Weights of a small GPT-style language model, trained from scratch on English Wikipedia.
Size: vocabulary 3080, 4.31M parameters.
Architecture: LayerNorm before each block, learned positions, biases.
Each number is 50 + 10 x the weight over the matrix's rms, rounded and kept within 0 to 99. Layers, rows and columns count from 0.

# k: layer 8 attention key, 128x128, rms 0.0742, rows 120-127, columns 0-127
# q: layer 8 attention query, 128x128, rms 0.0765, rows 121-127, columns 0-127
# v: layer 8 attention value, 128x128, rms 0.0714, rows 64-83, columns 0-127
# o: layer 8 attention output (transposed), 128x128, rms 0.063, rows 64-82, columns 0-127
k120:46 56 50 43 46 42 47 40 49 47 59 43 63 28 56 60 24 57 23 46 49 41 44 30 50 62 44 49 61 53 33 60 60 60 44 55 60 43 52 47 45 60 41 67 64 55 50 53 52 46 62 61 41 48 50 51 39 58 34 59 60 63 57 73 26 38 58 52 47 51 20 47 45 61 53 50 63 49 40 54 40 41 54 46 41 37 29 41 43 43 39 51 45 19 55 51 46 51 36 48 44 50 59 67 34 45 58 78 49 52 49 54 54 49 55 49 51 55 45 52 56 37 70 51 51 57 40 47
q121:47 58 52 49 38 64 52 35 60 53 40 44 38 67 44 54 55 55 58 56 40 60 45 38 52 41 30 71 57 59 69 48 72 43 60 61 55 45 49 46 52 64 53 38 46 51 53 37 43 44 60 45 44 49 51 47 58 42 61 47 44 45 42 46 66 50 50 50 60 58 56 41 40 61 47 48 52 43 44 48 53 53 54 62 46 43 49 31 43 48 54 43 42 59 38 46 45 48 45 28 65 54 48 32 46 51 50 56 34 64 61 62 49 55 36 65 56 58 68 65 57 64 34 66 65 48 66 62
k121:48 52 60 45 49 54 59 49 53 46 43 61 38 58 47 53 46 49 42 60 39 53 35 28 50 44 40 54 52 47 69 39 64 41 44 68 58 51 61 60 53 73 44 43 43 35 48 50 49 32 51 50 40 57 54 54 58 53 59 59 48 43 35 52 53 57 49 43 61 49 66 52 47 61 38 52 58 36 57 54 40 59 66 48 38 50 56 30 48 45 60 32 50 52 55 46 68 57 43 36 64 41 54 53 54 65 47 59 57 69 67 73 32 39 37 60 63 46 62 61 48 51 45 50 50 59 63 42
q122:56 51 49 44 55 54 62 51 54 31 66 62 55 39 46 51 51 56 51 46 46 75 53 70 37 60 67 72 76 46 51 40 28 70 50 42 58 62 41 60 53 60 48 38 59 56 38 53 35 36 54 73 52 57 39 44 34 49 62 45 43 58 47 59 52 47 47 50 56 53 41 42 45 66 64 48 43 39 60 51 58 39 54 51 50 47 61 66 56 31 60 66 54 47 48 24 50 33 56 33 44 31 37 61 59 54 50 58 52 47 59 27 42 55 53 40 51 44 60 58 39 58 32 60 37 40 53 63
k122:72 47 42 30 45 57 49 41 66 41 69 69 56 47 38 65 63 58 58 45 30 63 62 74 44 52 67 80 57 41 72 41 32 59 43 42 57 55 44 52 62 65 51 32 57 54 25 62 29 38 55 53 67 51 24 42 23 54 62 36 48 57 55 67 48 50 31 66 55 42 48 40 48 51 42 38 37 39 57 49 65 49 62 51 33 45 47 66 50 34 50 47 55 46 43 24 46 46 74 42 52 44 53 61 56 42 63 52 46 38 75 39 43 50 47 52 43 40 51 60 34 49 43 58 46 29 53 44
q123:45 60 51 56 49 63 57 69 53 48 30 33 46 54 47 48 53 61 60 68 52 67 39 58 55 60 40 35 58 56 50 43 54 38 44 41 46 37 66 56 65 57 54 64 46 45 54 73 35 47 44 45 44 66 47 41 61 53 43 38 58 69 32 42 51 46 60 50 54 60 55 50 74 47 59 45 61 40 40 47 64 50 41 60 58 36 41 44 56 47 42 45 49 71 54 48 30 52 50 27 50 61 63 49 38 61 55 47 40 46 46 35 54 42 54 39 58 54 45 44 51 44 33 33 53 42 31 48
k123:41 55 43 63 33 59 54 64 63 46 34 38 51 48 53 48 34 75 55 71 62 52 28 61 42 48 49 38 52 70 55 57 55 39 36 49 37 49 70 54 86 63 49 48 54 32 42 60 31 46 36 48 47 48 50 43 67 47 49 54 71 57 27 59 55 57 43 62 62 64 54 53 79 49 49 47 54 50 42 45 67 42 38 50 49 37 41 47 41 65 44 37 50 63 56 63 40 60 48 48 51 53 63 46 51 44 51 43 37 63 48 38 60 45 51 42 67 62 49 29 42 39 45 43 51 45 43 45
q124:35 41 42 53 47 43 30 47 50 41 43 53 50 38 38 62 56 71 71 80 44 35 46 37 41 36 41 58 68 45 48 46 63 64 65 51 51 61 51 59 41 50 35 51 51 60 51 57 53 48 35 52 38 48 56 55 46 47 39 50 44 63 41 49 48 44 47 46 79 41 43 48 34 54 40 24 57 51 61 42 54 35 41 43 51 62 51 46 61 45 45 42 58 48 47 34 58 49 61 52 51 57 54 41 51 37 60 37 62 44 49 47 57 47 65 64 60 58 43 56 38 39 56 54 45 45 47 57
k124:37 53 42 65 57 48 32 61 47 56 40 53 51 42 54 56 42 60 59 68 50 40 58 50 44 44 45 65 56 61 33 35 38 65 43 56 56 59 50 49 51 45 38 65 52 57 60 70 47 32 33 52 37 55 57 49 58 47 45 38 47 56 31 50 45 47 56 46 71 42 42 44 35 59 40 38 52 48 55 35 49 51 42 42 48 57 54 45 57 53 44 46 66 55 56 41 59 50 53 34 49 62 43 22 45 52 43 49 51 31 49 55 52 44 55 60 58 49 50 55 39 40 48 66 32 50 53 56
q125:60 39 47 62 52 58 55 39 50 59 63 48 60 31 63 34 51 56 48 59 60 65 49 43 55 73 56 43 66 59 51 27 69 44 51 45 32 46 50 45 53 46 34 58 53 49 43 53 59 55 34 52 56 54 51 44 50 60 44 46 53 43 30 56 59 60 55 58 52 29 41 51 41 52 43 39 45 54 39 68 44 49 50 69 48 24 38 43 62 73 59 49 40 47 43 47 51 52 55 51 61 60 48 44 46 63 43 51 54 51 38 46 49 35 64 38 55 43 62 42 36 62 63 48 34 53 45 37
k125:66 49 46 57 54 66 51 37 36 27 68 37 66 28 63 44 44 39 60 57 66 41 56 52 63 68 60 33 61 47 58 42 54 61 58 41 28 51 56 46 53 35 47 54 59 43 39 49 53 41 48 51 50 45 54 47 47 55 48 51 48 40 30 61 53 52 45 56 56 47 59 60 43 56 41 52 39 53 51 53 47 40 42 62 51 44 37 45 46 70 58 57 33 48 43 54 53 59 57 50 56 60 43 42 65 61 57 56 55 64 34 40 37 53 54 18 49 39 68 46 43 54 52 49 34 53 44 32
q126:58 59 44 46 32 36 50 43 50 57 50 65 42 55 53 40 65 58 39 36 57 52 50 58 46 49 43 52 47 44 59 44 62 53 55 48 50 57 46 51 57 39 50 49 57 47 58 51 61 48 63 62 80 64 57 61 59 29 43 57 54 61 34 41 52 51 42 30 50 53 49 30 50 66 51 56 54 58 53 52 43 42 50 57 52 48 50 60 50 45 46 52 43 37 56 55 45 53 45 47 64 49 55 58 33 57 62 45 40 58 53 60 55 57 50 51 47 41 47 49 41 57 51 25 36 54 52 60
k126:58 43 44 44 28 50 59 42 46 62 52 57 35 43 60 49 56 64 42 41 48 41 63 64 54 40 46 60 57 58 63 66 75 62 46 52 47 61 42 51 46 49 52 41 39 49 54 58 45 53 55 52 78 47 59 60 70 27 49 43 53 38 27 35 57 40 63 56 49 47 57 37 53 47 35 52 52 53 55 49 47 38 52 52 41 34 56 61 53 51 39 59 37 39 56 46 64 40 54 43 66 41 42 60 48 52 49 43 47 56 44 56 51 51 50 54 42 48 46 40 38 50 59 41 42 47 50 56
q127:45 59 63 47 53 44 41 49 48 44 43 70 46 47 50 59 61 35 66 48 42 50 37 50 55 60 43 49 52 68 47 42 60 45 53 61 52 51 68 52 61 41 48 38 30 57 52 52 56 61 39 44 60 60 65 58 51 70 48 51 47 49 37 49 35 47 49 47 36 49 61 44 47 31 47 44 74 55 48 46 38 62 53 40 57 45 70 59 52 33 42 36 46 51 39 65 42 47 41 40 48 47 59 47 46 52 43 47 28 44 51 49 35 55 47 39 62 46 49 44 61 54 43 55 33 76 45 35
k127:37 56 56 44 52 41 47 57 62 52 41 69 43 44 52 59 61 42 55 57 46 41 40 46 43 64 37 47 51 68 46 53 55 55 53 69 57 46 66 44 52 41 53 42 32 49 49 52 51 68 55 52 70 52 53 48 57 61 44 55 52 46 42 78 38 36 35 52 34 60 55 52 58 42 31 56 59 52 55 50 43 39 50 44 58 51 58 56 43 44 54 49 43 49 51 57 46 62 39 37 48 56 45 30 52 54 50 51 23 56 57 49 53 46 38 39 59 50 50 56 50 52 55 49 36 53 49 56
v64:63 47 49 50 48 58 46 66 44 26 76 49 58 50 48 49 46 55 42 50 67 47 50 58 37 51 24 33 40 34 67 52 47 69 56 60 47 64 47 49 41 63 57 51 39 61 43 69 62 44 38 57 35 23 44 43 57 50 52 59 30 48 53 36 46 47 32 66 42 38 47 50 48 59 44 37 39 65 59 51 46 48 71 53 57 53 55 40 58 49 45 32 51 47 45 56 70 53 51 57 49 44 48 50 53 55 49 67 43 48 58 46 44 48 62 36 60 56 32 31 40 43 42 44 45 51 55 59
o64:33 53 54 49 52 50 57 39 51 73 36 50 45 43 58 48 51 47 57 51 28 46 50 39 63 51 74 69 62 60 36 46 55 29 58 45 58 47 47 62 52 39 41 56 59 48 60 43 48 59 53 52 51 87 55 57 49 40 42 34 48 44 50 57 64 61 61 38 44 54 47 62 44 45 44 56 53 34 47 50 61 61 34 46 33 40 54 55 54 43 46 65 41 47 49 38 34 45 47 52 44 52 51 56 47 43 43 48 50 42 41 47 47 56 35 73 48 44 63 58 58 45 47 46 44 45 43 40
v65:48 66 49 37 44 43 64 45 53 45 45 51 37 76 60 48 54 44 49 40 45 68 32 50 59 46 39 55 50 43 52 38 50 53 25 50 53 35 50 64 63 49 45 68 62 35 45 34 72 51 47 54 43 48 47 58 46 33 59 42 72 50 55 26 48 53 37 41 45 57 49 68 61 50 62 53 50 43 49 43 54 49 56 60 56 38 43 60 25 37 62 62 33 51 44 62 62 31 50 41 51 67 63 42 32 57 51 53 47 40 49 60 27 57 35 51 57 52 55 49 42 72 29 49 52 56 58 55
o65:49 43 40 54 51 57 15 42 48 61 46 52 53 29 37 64 43 57 54 71 45 47 67 56 40 58 60 47 52 35 44 56 46 57 55 54 37 62 49 45 51 54 57 45 34 67 48 53 37 44 43 50 55 59 50 48 54 55 36 59 16 49 44 63 40 56 49 64 53 36 53 37 54 50 38 40 48 47 63 68 57 51 52 49 40 52 46 46 68 54 45 39 58 53 56 61 47 74 53 46 49 43 48 59 57 55 56 42 45 64 55 47 58 37 68 68 33 44 52 58 56 30 70 52 53 44 47 44
v66:56 61 44 46 42 54 54 71 51 50 52 68 43 64 64 52 41 58 52 42 53 40 53 42 53 44 64 64 37 51 43 45 49 50 39 57 55 69 60 38 55 43 39 51 51 37 57 54 53 37 32 40 58 61 63 40 50 58 65 56 46 56 58 45 42 48 37 51 28 56 58 45 34 39 56 57 60 48 41 22 36 58 62 44 41 47 37 64 46 46 50 71 43 35 60 56 50 58 71 58 51 52 66 55 50 53 40 68 63 44 61 48 44 43 60 45 38 51 60 63 60 48 38 51 51 59 51 52
o66:48 49 45 60 48 47 47 42 48 54 46 47 50 43 47 53 56 46 35 64 48 59 46 39 49 67 31 53 58 58 55 49 63 60 56 44 42 44 41 56 40 49 72 54 71 62 39 55 52 44 63 58 46 49 48 64 57 44 52 45 59 47 47 62 60 56 43 39 67 41 53 55 58 64 42 57 39 57 55 67 58 33 51 62 62 59 53 49 44 45 53 43 63 75 41 51 46 46 37 26 51 45 36 32 48 43 60 30 38 57 46 46 51 51 47 32 54 48 50 35 40 49 60 49 47 55 61 40
v67:65 52 54 43 55 34 61 36 46 50 63 54 41 49 47 51 27 37 70 45 52 39 38 49 61 60 45 66 42 45 49 47 54 40 64 43 43 47 45 53 60 42 51 56 47 52 77 51 47 53 49 64 47 68 65 37 41 35 50 58 51 39 51 38 49 51 35 67 47 50 36 62 42 53 35 53 50 70 52 51 44 33 38 57 51 62 64 46 54 49 62 36 49 76 59 59 49 39 41 62 49 71 60 50 40 35 66 40 34 55 68 70 48 56 56 37 50 50 39 44 30 43 45 60 33 48 56 51
o67:44 56 46 64 32 73 44 33 51 46 48 39 63 47 55 36 62 50 41 63 55 56 53 45 45 41 57 33 46 48 44 72 45 55 35 59 53 53 48 47 48 72 53 58 56 37 34 48 59 46 48 54 39 45 46 64 39 63 47 40 49 57 39 60 57 45 55 27 51 50 65 40 63 60 72 42 42 35 47 45 48 66 46 52 45 48 31 51 44 49 40 40 52 32 46 44 55 69 54 41 52 26 48 52 45 64 22 44 54 48 45 32 50 50 59 53 57 52 69 64 71 60 51 37 71 48 51 43
v68:49 40 43 49 64 58 46 49 55 44 63 47 39 48 56 48 61 52 46 54 60 38 53 51 34 57 35 53 61 49 46 35 57 55 63 38 52 60 51 56 52 42 35 36 61 43 21 60 50 42 47 43 49 48 54 25 55 53 40 60 50 49 46 54 52 70 52 39 47 48 39 65 50 59 58 62 50 44 47 25 57 43 46 58 62 72 54 58 56 63 38 51 37 42 37 48 53 49 56 43 55 52 52 71 63 54 40 54 50 61 70 33 41 56 58 61 36 30 47 52 50 61 38 62 49 39 48 69
o68:48 68 59 48 15 46 65 73 41 55 30 47 49 38 41 55 40 42 62 42 42 64 64 49 70 38 52 42 37 51 51 53 47 47 46 42 51 46 46 56 47 57 61 51 42 58 58 52 44 54 53 45 43 51 54 67 41 45 51 45 45 55 40 49 47 20 53 64 30 47 66 48 66 40 41 49 46 42 46 50 51 45 59 36 43 33 46 46 43 44 52 46 60 50 62 48 42 45 50 60 44 46 44 39 41 45 61 52 52 46 37 70 55 47 37 43 59 62 53 47 47 36 58 44 42 57 47 53
v69:53 54 50 49 42 52 74 49 38 47 48 68 62 29 52 44 58 58 57 58 49 50 65 59 42 55 58 45 48 36 65 53 44 47 52 66 40 37 47 67 63 53 52 42 54 54 46 53 64 43 65 57 42 61 57 43 57 38 63 54 39 52 47 30 50 54 57 51 54 59 48 62 40 54 41 57 60 51 27 44 37 53 39 51 35 33 29 51 48 22 79 67 49 30 25 38 41 66 41 42 43 43 45 45 47 60 42 50 41 34 47 39 39 43 51 65 51 47 39 66 52 59 61 64 43 45 48 60
o69:60 61 44 70 62 48 33 60 63 42 44 50 39 57 54 58 45 50 54 37 54 53 35 38 54 31 41 47 48 44 45 52 47 58 56 43 57 53 57 48 44 47 54 44 53 47 61 46 41 54 54 34 52 36 45 65 46 56 38 52 71 60 48 64 40 48 40 48 49 38 54 47 71 49 62 45 42 53 59 48 48 38 45 44 70 66 57 55 50 60 22 50 46 59 59 66 50 50 55 52 44 48 43 43 56 43 66 41 61 72 52 54 67 51 44 32 53 43 47 35 59 43 37 34 56 51 48 34
v70:51 37 41 33 53 36 55 57 52 43 53 49 57 39 50 42 33 48 39 62 56 45 56 32 47 39 38 56 21 53 65 47 61 50 63 50 49 30 66 42 64 52 39 61 48 53 44 57 49 39 51 48 42 58 54 47 53 50 32 55 56 62 60 45 61 59 41 63 46 42 65 40 44 45 60 56 49 42 46 58 56 42 41 58 56 47 69 61 64 56 49 43 45 43 63 51 51 66 50 51 56 45 54 66 61 39 62 47 42 53 44 50 25 44 40 55 45 38 43 33 49 43 67 63 55 28 67 73
o70:49 65 62 56 51 60 48 48 52 52 61 53 46 60 49 66 59 55 56 44 34 57 32 57 59 58 58 54 73 66 45 48 56 46 41 51 49 53 46 60 38 61 53 44 67 43 53 42 43 44 52 58 60 46 55 48 47 59 75 41 35 47 49 45 45 43 60 42 41 57 24 61 46 52 44 54 56 68 43 45 48 57 62 36 46 46 21 42 31 64 48 54 63 52 44 47 51 46 42 36 30 48 53 36 43 68 36 51 56 56 55 50 58 58 61 35 52 49 59 58 52 52 38 37 34 76 41 43
v71:68 56 61 40 63 57 52 38 45 52 35 56 36 45 48 35 65 63 39 48 62 55 37 55 58 52 58 53 32 47 51 53 65 35 51 41 50 38 47 47 54 51 55 50 46 46 44 34 59 37 54 39 43 49 39 39 46 45 57 49 35 52 55 52 53 71 57 46 50 52 53 44 73 58 41 53 52 57 53 62 15 77 49 57 61 48 50 64 48 64 62 31 54 61 48 42 34 25 65 47 56 46 66 54 48 60 62 70 43 55 62 63 59 47 37 78 51 49 52 38 53 44 57 28 71 64 45 38
o71:44 42 41 56 45 42 59 50 63 31 59 43 64 46 50 69 45 51 57 52 43 52 52 42 51 33 41 45 65 43 53 57 49 60 52 52 55 64 57 53 44 47 46 34 60 44 57 57 33 49 43 54 54 27 56 49 45 58 51 49 84 56 39 66 50 41 41 51 53 51 61 56 34 53 52 53 58 44 52 42 81 39 50 38 59 51 52 42 59 45 44 56 43 46 52 44 62 67 49 67 33 57 41 62 52 48 59 30 60 40 45 49 44 56 49 16 48 50 54 56 50 57 52 53 39 44 49 41
v72:62 39 42 45 42 54 52 50 60 36 52 53 34 63 50 56 60 40 54 70 54 54 47 32 57 41 49 27 41 45 73 48 47 44 49 49 33 41 37 45 22 60 54 40 47 47 39 45 52 41 68 56 49 58 55 36 43 61 49 27 48 71 57 44 40 57 35 50 71 51 49 66 60 40 30 52 55 65 59 46 54 62 49 50 63 55 45 62 57 63 52 43 46 41 49 53 49 66 67 39 36 41 48 41 64 37 45 45 56 42 56 52 55 47 54 63 48 50 61 49 64 68 29 52 44 39 45 33
o72:38 57 68 50 56 41 49 43 38 51 42 37 62 43 42 64 47 41 45 32 43 47 68 55 42 47 50 57 52 54 27 56 45 70 49 46 55 55 63 61 52 46 46 70 50 41 63 55 42 54 36 55 62 43 46 70 33 49 59 65 69 47 54 58 48 42 56 62 39 54 44 44 57 52 59 43 54 40 50 50 48 40 50 50 46 45 54 40 33 38 57 69 49 49 37 50 42 34 30 55 72 59 63 59 47 71 53 52 40 60 44 45 52 51 39 37 46 36 41 36 37 32 66 41 47 50 64 45
v73:46 45 33 36 55 55 61 51 48 50 39 63 45 56 56 47 62 55 49 36 34 48 35 53 43 57 70 62 55 40 49 74 52 52 42 54 57 67 41 57 54 43 59 71 32 51 39 42 38 58 37 55 72 48 27 54 52 57 52 55 44 57 39 62 40 47 29 66 49 57 80 34 56 39 55 62 43 58 64 40 42 50 58 55 40 59 58 40 73 55 42 60 44 49 50 65 54 40 55 44 42 45 48 61 57 71 42 59 31 58 50 51 36 36 55 57 60 53 52 42 55 51 42 55 47 51 36 54
o73:60 59 71 55 31 43 51 59 64 67 68 38 57 49 26 67 44 50 49 58 49 46 71 50 63 43 38 48 56 59 51 17 42 55 56 42 34 33 49 36 53 68 42 25 64 47 60 55 60 30 52 44 35 52 51 42 32 41 34 45 61 47 61 26 63 63 64 44 58 43 14 55 37 62 43 38 49 46 51 62 58 52 40 48 54 35 46 53 44 54 62 46 62 57 45 43 46 45 49 52 59 56 60 43 52 21 49 55 65 31 51 36 50 51 41 43 28 44 52 65 50 52 54 53 41 58 70 54
v74:50 51 41 47 47 33 40 51 57 58 56 40 57 51 60 51 53 64 39 48 53 40 31 54 50 66 27 59 49 53 35 52 47 52 59 47 36 62 45 44 58 45 48 54 76 54 42 48 61 55 48 43 57 52 74 57 40 44 53 30 53 39 49 46 51 46 61 63 57 56 46 37 58 57 32 41 60 59 55 35 48 36 54 57 52 68 54 40 29 60 53 51 44 56 51 49 52 57 45 68 51 50 52 65 60 49 60 20 30 59 51 62 61 52 63 57 47 53 47 53 49 42 53 53 41 50 62 50
o74:44 42 62 56 49 59 52 53 46 33 52 59 53 60 54 46 58 40 69 62 46 58 75 45 52 30 76 52 48 38 58 63 41 52 39 59 60 46 51 53 54 61 50 43 36 52 65 52 42 50 61 55 42 40 27 40 58 47 60 58 44 65 42 67 51 51 51 32 38 47 55 62 43 57 61 48 35 42 45 61 47 69 48 45 46 37 42 61 56 29 47 49 64 50 56 49 32 51 51 45 61 49 56 38 45 46 42 66 61 36 55 35 51 43 39 39 65 58 50 48 45 52 59 49 57 46 36 58
v75:39 42 42 48 43 48 42 54 57 49 39 50 47 45 69 52 42 54 43 59 54 53 66 48 38 65 70 52 38 43 38 55 51 53 59 54 56 61 51 65 55 54 25 48 64 50 52 68 60 50 64 69 53 36 60 43 57 47 56 54 55 57 60 53 68 37 39 35 51 48 61 49 45 38 55 32 35 27 40 44 35 40 52 37 45 52 39 45 56 44 51 57 56 59 56 53 56 36 47 43 47 49 39 49 57 52 55 36 44 48 28 63 48 63 55 55 41 59 49 60 44 46 62 57 13 61 47 49
o75:57 57 63 56 65 69 64 52 39 55 53 42 46 59 49 42 49 49 49 52 50 50 35 58 61 37 44 41 56 53 65 46 37 43 39 55 51 35 45 35 55 46 66 54 33 58 45 41 44 62 38 40 55 62 42 48 43 40 40 50 31 51 44 55 28 56 44 53 40 33 46 55 58 51 39 45 58 64 61 64 66 46 55 59 46 49 50 51 52 64 56 45 48 52 57 53 53 56 54 44 58 50 71 51 39 51 51 54 59 52 74 49 44 47 46 40 46 46 46 40 58 49 30 56 85 30 55 43
v76:31 48 53 49 53 59 37 55 61 44 46 64 41 38 62 43 34 49 50 36 48 63 51 49 48 78 35 39 64 42 57 68 52 47 28 58 44 40 52 47 42 44 38 36 36 42 56 54 49 72 43 46 42 42 49 47 36 44 32 24 60 42 51 58 46 64 48 58 48 31 54 62 58 47 55 42 61 41 56 58 55 50 49 59 30 31 57 46 59 66 42 53 60 46 45 41 52 56 56 49 40 51 65 53 54 52 47 45 33 68 42 62 46 39 48 48 55 40 51 68 44 40 61 45 55 40 49 51
o76:52 57 40 52 49 46 52 53 34 40 63 36 51 59 43 57 57 54 47 54 46 47 45 63 48 18 75 64 38 44 46 40 34 45 64 46 65 55 44 39 53 61 48 55 56 65 50 41 52 46 70 55 50 50 54 44 54 54 75 76 52 64 55 52 44 48 67 44 53 65 48 48 53 54 44 47 49 60 47 35 53 37 58 42 61 80 49 42 37 40 52 39 51 47 61 43 44 47 41 48 56 47 36 45 45 41 52 47 53 34 52 49 56 54 54 49 76 58 57 39 55 59 39 54 42 46 53 47
v77:40 44 48 45 48 49 42 52 52 43 57 39 53 54 41 45 43 58 36 44 58 40 42 58 60 39 49 49 44 48 51 45 52 49 46 35 48 49 41 62 48 57 56 50 52 48 53 49 50 44 42 39 65 53 49 55 50 50 57 56 56 38 54 43 47 54 59 58 45 46 47 52 43 57 54 50 50 40 39 41 51 53 56 56 37 57 44 50 45 66 56 49 42 56 40 47 52 42 60 44 49 42 45 50 48 34 51 48 53 56 66 44 47 44 61 51 45 56 62 50 33 41 53 56 58 54 65 48
o77:53 53 49 54 42 47 50 48 46 59 43 59 37 47 55 57 59 39 57 57 42 56 46 45 51 57 54 48 47 46 46 51 54 54 58 53 50 53 49 43 51 47 48 50 45 45 55 50 55 51 60 52 34 47 55 41 56 50 47 49 43 54 42 48 51 46 42 50 55 53 52 49 52 43 47 46 47 62 47 55 50 50 49 48 52 44 46 50 55 32 52 48 61 47 51 46 45 62 44 57 49 61 52 54 53 48 41 49 45 47 42 53 52 54 39 52 48 42 48 54 49 60 60 44 50 47 37 47
v78:50 46 51 45 53 59 37 51 69 51 54 45 48 51 54 47 30 49 57 43 62 70 46 57 54 59 43 47 43 47 39 42 59 56 56 55 51 38 55 40 49 49 48 44 46 45 68 64 52 60 46 47 34 38 53 53 39 54 56 42 48 45 57 49 50 47 59 48 39 65 47 52 43 53 32 49 53 62 50 48 60 48 56 46 61 44 44 44 49 56 45 49 55 49 44 66 57 63 55 59 63 51 58 52 52 57 58 60 47 72 53 40 45 56 32 50 44 36 59 40 42 50 50 57 41 51 46 34
o78:42 39 48 52 51 54 62 44 28 48 46 55 57 56 55 66 56 49 55 58 45 33 52 39 49 46 49 57 47 49 54 58 47 51 45 45 47 61 40 63 58 46 59 49 59 72 32 44 53 43 56 59 53 64 59 39 56 42 53 56 56 53 34 60 44 44 50 46 62 39 58 51 53 50 61 52 54 41 42 50 38 55 40 49 34 54 50 56 40 54 49 59 48 48 57 42 50 48 49 44 46 49 51 43 52 48 42 44 51 30 51 64 56 51 58 51 66 67 48 57 55 54 60 46 48 54 51 54
v79:34 38 41 39 46 50 32 62 74 52 64 58 50 33 41 41 59 50 46 43 44 39 50 70 40 62 84 52 39 47 43 55 45 61 36 51 59 43 59 53 62 56 43 62 48 44 73 44 65 58 45 36 68 44 55 51 60 38 40 49 55 60 51 52 48 51 49 47 45 49 52 48 55 55 58 63 65 60 42 61 53 66 33 49 51 72 57 60 51 54 56 51 51 37 59 62 41 47 57 34 37 36 65 50 66 52 39 44 40 40 50 55 42 59 53 41 38 61 45 48 47 53 61 53 61 59 49 41
o79:54 67 59 34 57 38 68 42 36 42 42 46 43 59 46 53 41 55 51 53 44 60 44 34 66 22 20 48 59 62 53 50 57 56 45 53 42 49 55 41 42 49 53 42 52 57 47 71 46 42 54 59 49 48 49 37 32 57 60 55 53 32 58 55 58 65 53 58 38 59 54 64 53 54 61 48 42 60 47 55 59 27 61 50 37 36 52 46 43 52 51 53 58 63 59 47 72 68 46 74 68 53 24 52 48 60 50 64 56 60 48 52 65 49 55 66 72 35 58 54 49 51 47 35 43 50 44 48
v80:57 49 73 40 43 52 64 55 58 57 55 57 36 57 35 47 36 58 25 41 54 55 56 31 65 54 47 50 41 58 66 49 39 56 40 50 73 32 49 59 66 66 53 43 56 45 36 45 55 46 46 40 62 61 46 43 33 47 54 62 51 47 51 51 41 39 30 45 42 34 49 73 41 49 57 51 43 38 55 35 48 53 58 50 34 53 50 56 36 50 44 55 48 50 49 48 47 59 65 58 56 42 37 46 43 41 46 60 60 65 53 65 54 27 55 49 50 43 71 49 36 53 39 62 60 47 46 48
o80:35 58 38 56 55 47 27 45 45 63 34 47 63 43 64 65 60 44 71 63 55 43 47 47 33 37 57 45 59 46 47 43 59 48 64 46 32 62 50 49 53 35 52 62 40 59 62 68 55 51 53 62 33 43 58 61 60 61 46 44 45 52 48 47 65 56 52 56 48 58 49 36 55 52 41 54 49 66 46 49 56 38 45 54 55 42 38 46 61 36 47 44 52 53 45 44 57 39 44 38 40 66 69 45 67 53 60 33 35 45 49 50 50 54 47 50 45 49 51 48 46 64 58 43 49 53 62 55
v81:52 75 46 43 63 62 56 44 53 38 44 47 62 55 37 62 42 58 54 47 56 55 36 51 62 45 26 51 56 56 63 34 44 69 64 46 40 57 50 57 54 43 39 68 47 52 39 70 48 47 26 37 53 48 29 55 44 56 47 56 46 63 55 49 46 42 48 33 46 57 52 37 46 67 40 61 44 54 53 67 61 65 64 40 39 50 57 46 44 40 62 47 46 55 61 48 48 54 53 53 56 58 39 53 42 46 41 63 26 58 50 44 59 63 54 61 50 40 36 44 50 57 41 39 62 30 45 69
o81:53 27 51 46 33 29 47 65 46 63 57 48 37 41 53 47 56 43 46 51 46 51 59 45 43 55 68 43 42 48 38 59 53 40 48 54 48 55 51 56 43 51 68 34 61 53 62 41 60 43 67 53 36 64 71 49 49 45 45 48 51 33 46 48 54 58 57 60 50 44 51 38 53 38 67 52 55 54 49 43 52 46 35 63 56 42 47 42 59 56 36 80 48 46 37 50 52 60 50 44 32 30 67 40 44 57 62 29 65 52 57 62 53 46 47 45 40 57 55 57 49 43 66 73 39 72 51 54
v82:44 45 47 45 54 47 57 32 74 50 57 39 54 48 63 63 66 36 58 60 50 58 53 42 56 59 40 43 51 50 48 59 42 61 52 48 48 34 49 51 62 28 53 42 68 48 59 39 52 64 57 36 59 40 62 56 50 53 40 58 35 54 46 53 53 49 49 42 50 74 54 38 37 41 33 53 33 32 47 67 51 62 55 44 37 53 53 60 33 62 61 60 54 49 39 48 54 29 50 30 60 57 47 53 53 33 41 35 45 51 38 59 53 44 60 55 60 00 27 48 71 63 40 51 52 47 62 52
o82:59 48 52 55 36 48 34 50 34 46 35 58 47 56 38 40 37 60 39 43 52 55 46 50 62 38 54 40 46 47 55 34 42 33 29 46 43 64 47 52 40 73 43 46 46 54 41 65 45 38 30 67 35 55 59 39 41 51 53 59 64 38 59 54 46 44 48 69 51 24 54 51 49 48 55 52 65 76 46 47 51 57 40 56 59 42 42 55 59 33 47 49 56 51 56 54 49 54 47 55 44 38 52 52 49 79 83 49 53 47 55 35 52 41 48 46 36 86 65 53 42 40 43 42 54 50 41 47
v83:47 63 48 38 54 44 39 44 62 47 51 44 48 39 65 38 67 42 57 37 38 54 62 60 45 63 46 41 21 50 48 45 52 52 60 64 73 40 45 69 55 60 37 42 57 52 55 50 47 51 39 29 40 35 66 30 55 52 60 50 38 52 37 56 81 50 45 56 58 36 43 53 58 40 52 67 52 37 48 62 46 58 40 77 51 45 60 52 55 65 41 49 43 70 50 43 39 57 44 49 54 46 72 59 46 69 41 58 56 49 30 33 38 42 47 44 58 33 57 50 62 44 28 52 46 45 44 52